{
  "init": "normal",
  "batch_tokens": 131072,
  "dataset": "wikipedia_en"
}
Each number is 50 + 10 x the weight over its row's rms, rounded and kept within 0 to 99. Layers, rows and columns count from 0. The size before them is the row's rms in percent of the matrix's.

# layer 5 MLP up, 2048x512, rms 0.0858, rows 1607-1615, columns 128-255
101:60 57 64 38 60 49 48 61 59 49 46 46 47 40 70 48 42 67 57 56 38 46 42 36 71 47 59 49 59 69 60 47 66 52 39 46 46 56 67 37 59 58 18 55 59 46 52 49 44 51 45 67 54 52 35 35 45 49 38 59 39 49 53 54 50 54 44 35 43 40 65 55 40 50 27 62 50 57 46 28 45 52 38 54 44 46 52 47 51 52 53 60 52 52 51 47 41 65 51 50 53 56 42 52 43 51 55 43 61 52 36 34 31 35 55 62 58 46 61 32 34 61 48 43 40 66 51 42
100:61 47 63 66 65 25 50 49 59 57 56 65 52 45 43 52 45 48 68 41 13 55 51 38 43 42 34 54 56 49 45 63 57 53 47 57 58 41 31 63 42 51 53 61 44 34 33 37 32 43 39 61 55 53 49 32 39 61 37 64 51 34 55 55 44 53 50 44 34 59 63 50 46 42 48 52 55 65 57 54 20 50 54 51 34 56 40 46 38 47 51 48 31 56 39 57 53 37 55 31 42 36 55 59 54 42 60 64 52 52 55 66 41 48 60 36 49 44 52 41 42 54 42 42 36 58 50 54
098:44 64 38 66 47 62 42 51 39 58 39 47 38 48 65 38 57 59 27 63 39 60 54 45 61 58 52 40 34 54 46 44 46 64 55 48 46 48 55 35 45 54 45 62 56 57 44 51 41 51 41 53 55 46 37 62 49 31 50 70 50 39 50 49 42 37 59 49 42 47 56 49 40 45 41 32 47 59 59 37 50 54 51 56 62 40 55 46 63 62 51 43 72 77 43 52 58 67 51 66 61 64 56 60 54 61 55 57 53 59 58 59 47 41 31 36 48 42 38 61 62 48 50 35 47 38 43 59
101:55 59 44 52 45 53 52 49 47 36 55 47 51 52 73 41 48 57 43 50 54 64 42 59 47 50 53 55 52 54 39 62 43 71 51 68 28 39 53 35 55 38 42 38 40 58 51 54 46 30 58 58 46 59 51 50 55 56 58 60 55 57 46 58 45 49 53 35 46 64 39 61 41 64 55 59 75 38 64 46 52 54 54 59 42 51 43 57 52 63 41 63 50 37 32 57 74 40 62 31 35 44 54 62 56 63 55 47 51 64 44 24 63 72 43 53 63 31 39 37 52 52 54 23 54 44 53 42
103:36 53 50 44 54 56 75 33 61 48 46 35 47 45 32 41 40 50 44 49 37 45 35 51 63 30 40 43 46 59 50 22 57 51 50 52 39 59 49 58 47 37 32 52 46 51 59 45 42 61 42 30 57 54 50 65 51 44 51 55 43 48 36 55 62 32 56 41 50 53 35 41 57 46 47 48 41 46 44 42 59 45 42 50 51 59 55 56 50 48 47 54 52 78 57 53 54 53 51 42 50 50 44 43 58 53 40 42 44 46 60 47 54 62 37 50 47 41 56 54 34 46 58 53 39 44 37 66
098:42 50 46 48 46 59 44 42 43 47 53 52 43 45 57 44 63 42 44 47 26 55 56 50 35 49 37 43 54 74 38 58 66 68 44 59 52 40 50 33 42 55 29 60 59 46 61 47 37 40 33 35 62 66 51 54 41 49 63 51 59 41 42 64 65 48 44 82 29 44 41 61 38 68 53 28 61 68 59 33 36 54 46 50 43 67 44 56 35 52 51 35 56 65 56 49 47 55 62 34 58 41 48 62 64 42 42 45 57 48 49 27 40 68 60 51 62 44 41 52 61 60 43 59 49 75 64 56
098:47 62 34 47 65 48 49 68 50 61 38 47 67 65 40 67 45 47 44 51 54 57 52 60 47 36 50 33 46 72 59 37 49 41 53 54 46 35 48 40 46 51 67 42 36 60 40 52 46 37 50 47 46 43 50 46 52 57 36 36 38 48 45 51 60 67 54 42 58 61 79 34 67 36 56 30 52 53 60 67 49 44 53 49 61 39 33 70 46 46 62 55 44 38 54 47 68 52 40 60 65 48 48 51 52 45 55 57 49 48 43 44 65 50 50 40 54 49 42 59 39 48 46 44 40 58 41 29
098:58 55 55 71 50 35 49 52 64 48 54 72 44 42 43 37 32 46 65 54 60 53 49 47 55 45 50 47 46 45 39 42 50 48 41 42 37 55 36 22 67 50 57 36 26 56 63 55 38 48 33 46 46 44 58 56 48 35 69 65 56 44 61 56 40 38 38 37 34 47 51 47 34 34 61 58 48 41 46 60 59 35 64 49 60 53 51 56 39 57 45 39 56 48 66 50 39 64 46 58 44 49 42 55 51 45 49 55 60 41 42 64 62 55 63 44 48 52 54 45 42 53 64 51 62 48 60 32
100:57 49 52 50 44 49 48 41 59 50 62 42 39 60 50 47 49 45 49 24 58 43 63 60 68 58 44 40 39 37 54 58 55 55 41 51 56 41 48 41 35 62 53 34 44 40 46 41 30 37 64 50 48 36 40 52 49 40 53 48 30 60 51 55 57 33 47 40 52 54 52 42 52 54 52 52 61 59 54 55 54 66 40 45 51 69 52 56 52 55 46 52 49 27 49 55 55 44 56 45 53 47 42 35 56 48 46 25 40 49 37 55 57 52 42 72 48 69 46 49 72 56 45 39 39 53 43 49
# layer 5 MLP down (transposed), 2048x512, rms 0.118, rows 1607-1615, columns 128-255
097:55 50 61 54 56 55 54 34 38 42 72 55 45 61 51 52 48 58 76 57 52 52 27 59 49 58 34 49 61 55 67 67 39 65 39 35 59 50 59 41 59 55 45 63 46 45 47 55 42 53 42 50 50 50 46 44 61 40 62 48 56 38 49 66 56 53 40 64 66 38 58 51 48 45 28 48 46 52 43 46 57 52 67 56 45 59 28 45 45 54 44 51 40 50 36 54 60 42 52 65 62 46 38 44 52 51 51 43 48 37 60 50 43 28 38 62 43 44 38 60 44 49 58 56 65 59 48 40
098:31 54 68 33 45 52 53 35 31 48 51 44 43 51 54 38 14 61 60 59 65 40 60 36 46 53 60 54 44 41 59 35 55 65 40 48 38 54 31 45 53 59 41 44 42 43 67 36 41 44 56 55 59 44 54 49 46 42 46 45 56 41 62 52 54 45 45 49 61 35 59 47 46 50 52 39 50 56 71 58 36 56 44 56 45 49 44 36 42 30 58 53 59 61 55 50 64 53 52 52 37 50 56 58 60 47 38 49 52 47 32 39 55 60 35 62 57 48 58 43 48 59 49 57 63 51 76 51
099:52 37 60 37 54 56 37 51 57 40 39 56 72 53 28 66 39 46 45 44 57 40 42 55 51 58 54 46 39 43 53 54 59 53 50 42 68 49 51 47 40 57 55 34 61 46 61 50 55 41 54 49 49 50 61 35 45 38 44 62 47 40 51 41 50 54 50 52 51 53 57 44 31 23 63 44 31 59 53 66 54 44 55 40 45 49 46 57 58 47 36 31 43 47 35 50 49 60 48 65 52 53 55 36 44 59 35 53 49 51 28 48 41 59 56 49 47 28 48 45 50 20 50 58 48 57 41 53
092:49 37 52 57 51 42 29 46 38 41 36 50 48 46 52 67 41 36 67 65 60 66 68 50 53 46 51 41 61 54 48 52 53 50 38 57 55 45 52 55 54 63 31 37 54 49 59 27 37 44 43 56 44 49 44 51 65 35 32 41 39 47 69 51 51 56 38 56 59 43 54 44 39 44 53 51 45 42 53 47 56 41 59 55 65 47 50 50 53 64 61 63 43 42 61 39 39 46 57 46 49 50 42 46 52 47 55 34 59 47 53 46 53 74 45 56 35 70 59 51 40 48 28 31 51 56 45 17
098:47 50 58 49 40 45 42 63 43 53 40 47 47 44 40 39 46 46 62 26 57 62 64 58 61 39 51 40 65 45 38 47 29 50 62 67 50 57 42 41 48 51 54 70 50 53 70 44 41 58 49 55 70 46 58 55 50 44 41 45 55 62 49 66 57 61 44 45 69 53 40 58 46 43 50 39 66 51 34 44 49 49 40 51 46 57 39 54 42 47 47 36 43 51 61 49 45 43 50 57 43 38 56 62 45 42 36 48 58 48 63 44 56 44 58 49 43 54 35 55 44 51 30 59 37 42 67 53
099:64 56 38 53 50 39 48 40 62 40 47 42 64 61 29 55 47 49 23 55 63 42 40 52 52 46 46 52 56 40 54 42 51 55 49 47 55 51 59 54 52 69 32 34 65 45 61 47 52 55 42 60 49 44 39 40 58 57 53 69 51 56 67 32 25 59 44 25 59 54 51 46 32 52 43 47 45 46 28 40 50 54 58 53 46 64 30 34 51 56 52 54 44 53 63 52 49 43 64 37 52 42 58 34 40 44 44 52 65 46 42 66 35 42 34 44 52 46 34 55 52 41 51 52 48 43 49 52
107:35 51 60 66 41 50 59 45 40 64 51 46 48 50 47 49 55 48 43 46 46 60 40 77 51 40 39 57 51 42 55 45 45 51 50 54 81 28 52 54 75 52 58 52 35 67 46 52 40 61 51 43 54 40 62 46 40 59 54 39 47 50 70 69 73 48 48 50 54 54 62 62 66 48 48 51 43 47 52 61 31 35 53 34 55 29 41 62 44 43 46 60 37 49 60 56 45 43 50 57 38 64 27 40 50 64 53 25 48 56 45 53 57 61 59 62 49 54 49 41 51 46 51 45 53 56 51 63
094:28 42 24 48 55 46 39 24 38 50 59 39 46 45 56 52 36 52 34 49 46 46 46 59 49 64 74 44 50 55 47 44 48 49 58 55 42 42 37 58 53 51 42 76 52 54 50 41 39 57 51 73 58 40 44 55 55 55 65 53 43 50 48 67 57 39 48 47 51 59 46 47 59 26 47 56 55 34 53 48 52 56 43 46 64 23 74 39 51 48 42 42 52 45 50 42 32 52 58 34 49 38 66 47 41 59 58 37 46 56 58 42 28 55 40 29 51 56 50 41 41 65 61 72 28 31 63 56
098:60 57 39 35 35 58 50 67 55 51 47 68 60 54 46 41 48 37 50 49 26 56 49 49 67 43 46 53 41 39 36 50 39 55 42 47 31 51 57 57 42 35 67 47 56 44 68 36 35 44 55 61 55 31 42 60 62 36 36 55 44 55 55 72 37 39 60 53 27 46 35 63 54 42 53 54 49 51 59 53 35 43 44 48 52 40 49 55 55 54 57 47 41 35 45 32 57 55 37 30 66 52 42 54 50 30 38 36 69 29 64 33 53 52 32 46 44 57 44 39 35 52 44 33 54 38 76 37
# layer 5 MLP gate, 2048x512, rms 0.0844, rows 1608-1615, columns 128-255
100:53 32 59 55 50 61 55 66 34 56 53 44 41 53 42 37 44 39 55 52 43 59 43 52 41 37 38 43 48 53 47 52 50 52 53 63 47 65 65 49 66 36 63 41 35 51 41 43 45 40 41 59 26 51 64 37 50 45 43 65 55 50 32 45 64 32 48 62 63 46 46 36 57 63 48 63 54 52 47 44 58 55 44 57 36 49 52 59 73 44 65 45 53 44 49 61 51 47 50 50 46 48 36 54 49 65 54 52 52 32 46 53 46 50 51 27 36 69 51 55 62 53 45 56 54 39 46 40
098:56 58 53 71 45 42 38 65 42 52 47 55 60 48 51 39 24 65 49 36 46 52 46 35 52 36 57 48 58 55 55 58 51 51 61 49 48 52 53 63 56 42 47 55 54 52 47 49 45 45 39 36 64 47 62 60 47 56 57 47 49 39 74 47 60 61 45 49 63 53 45 42 59 21 67 42 59 64 66 41 53 49 31 59 42 43 70 67 28 57 47 33 42 45 42 42 47 54 41 62 46 51 64 54 60 53 33 53 52 42 43 45 49 40 33 24 44 45 49 62 37 56 50 44 60 40 50 36
105:46 43 51 56 41 35 47 57 55 53 55 70 60 52 34 44 66 47 62 48 42 53 48 49 29 52 57 56 44 46 59 48 45 53 57 45 38 48 41 50 50 30 54 47 38 46 49 31 32 58 40 39 54 51 54 46 42 48 50 46 43 48 42 56 55 61 38 55 41 36 43 63 49 44 35 56 46 53 48 59 52 53 56 44 55 47 52 57 56 38 39 46 56 56 47 47 23 59 41 64 48 57 45 44 62 55 40 49 53 56 64 65 45 35 59 49 49 38 65 51 38 63 68 84 51 45 44 49
106:44 51 58 57 57 47 54 56 55 34 56 50 35 36 42 28 46 43 44 61 48 39 75 36 59 32 45 71 45 57 57 64 38 32 37 71 55 75 56 53 53 46 57 60 42 43 46 46 48 39 40 43 50 31 60 70 39 56 64 58 48 37 51 43 55 40 40 46 45 53 67 51 58 53 33 37 47 61 58 48 52 49 49 61 57 60 71 57 53 55 57 48 60 35 39 62 52 54 36 50 33 59 68 40 43 56 47 49 43 46 42 45 51 42 50 57 48 65 56 56 59 47 73 50 39 42 40 56
098:57 52 66 40 50 50 57 46 47 55 68 47 49 69 36 32 42 63 44 45 60 44 40 44 52 36 51 53 63 47 58 43 33 63 52 39 48 47 65 54 57 76 63 37 49 68 49 49 34 54 51 35 32 58 61 58 44 58 51 48 43 49 58 42 51 53 77 43 54 57 55 47 61 54 40 50 50 44 51 44 34 63 46 39 37 55 50 56 31 35 55 45 43 37 56 58 23 64 28 44 46 44 59 57 58 49 39 54 35 45 42 44 46 57 48 50 45 31 63 48 49 36 47 36 53 54 35 52
092:47 58 52 43 59 55 35 60 63 38 52 46 52 35 68 52 55 34 50 71 68 51 63 46 72 75 61 51 65 53 54 36 52 32 50 61 52 56 53 36 55 31 41 49 66 37 39 32 51 51 64 45 47 46 44 46 30 59 46 47 30 45 44 51 56 52 48 36 73 53 56 47 48 61 53 42 38 21 46 49 47 37 50 40 60 58 44 64 59 53 41 52 51 60 41 43 44 55 44 70 69 53 69 60 45 26 62 42 49 62 39 59 59 70 37 56 50 38 43 58 33 45 41 44 37 53 29 34
095:50 46 43 43 40 56 56 43 48 61 52 35 64 61 37 57 66 49 41 50 75 63 59 51 44 56 61 46 52 31 43 43 46 45 36 53 34 54 44 53 54 63 48 41 49 66 72 61 57 43 48 60 44 36 39 70 51 60 61 63 49 68 57 46 28 46 34 43 53 45 47 55 57 44 42 62 55 50 53 47 55 58 60 49 54 35 42 57 47 52 56 48 59 32 48 25 39 53 26 55 42 43 33 50 52 49 47 37 35 38 46 64 57 54 39 59 60 38 50 42 43 60 25 45 32 49 53 46
100:48 56 38 55 27 42 41 35 49 54 45 48 68 47 51 58 49 67 37 66 41 31 58 54 64 49 40 59 50 54 59 44 39 49 61 47 46 50 40 50 45 54 38 51 54 62 48 58 47 43 49 57 49 55 44 40 45 42 47 47 37 65 49 39 44 58 54 41 10 45 54 64 64 63 38 38 48 62 58 58 60 42 48 32 54 59 62 43 49 62 43 52 56 43 28 47 48 55 54 50 50 61 39 61 58 49 71 52 32 44 59 65 39 48 45 50 53 51 29 46 46 50 53 41 48 43 69 35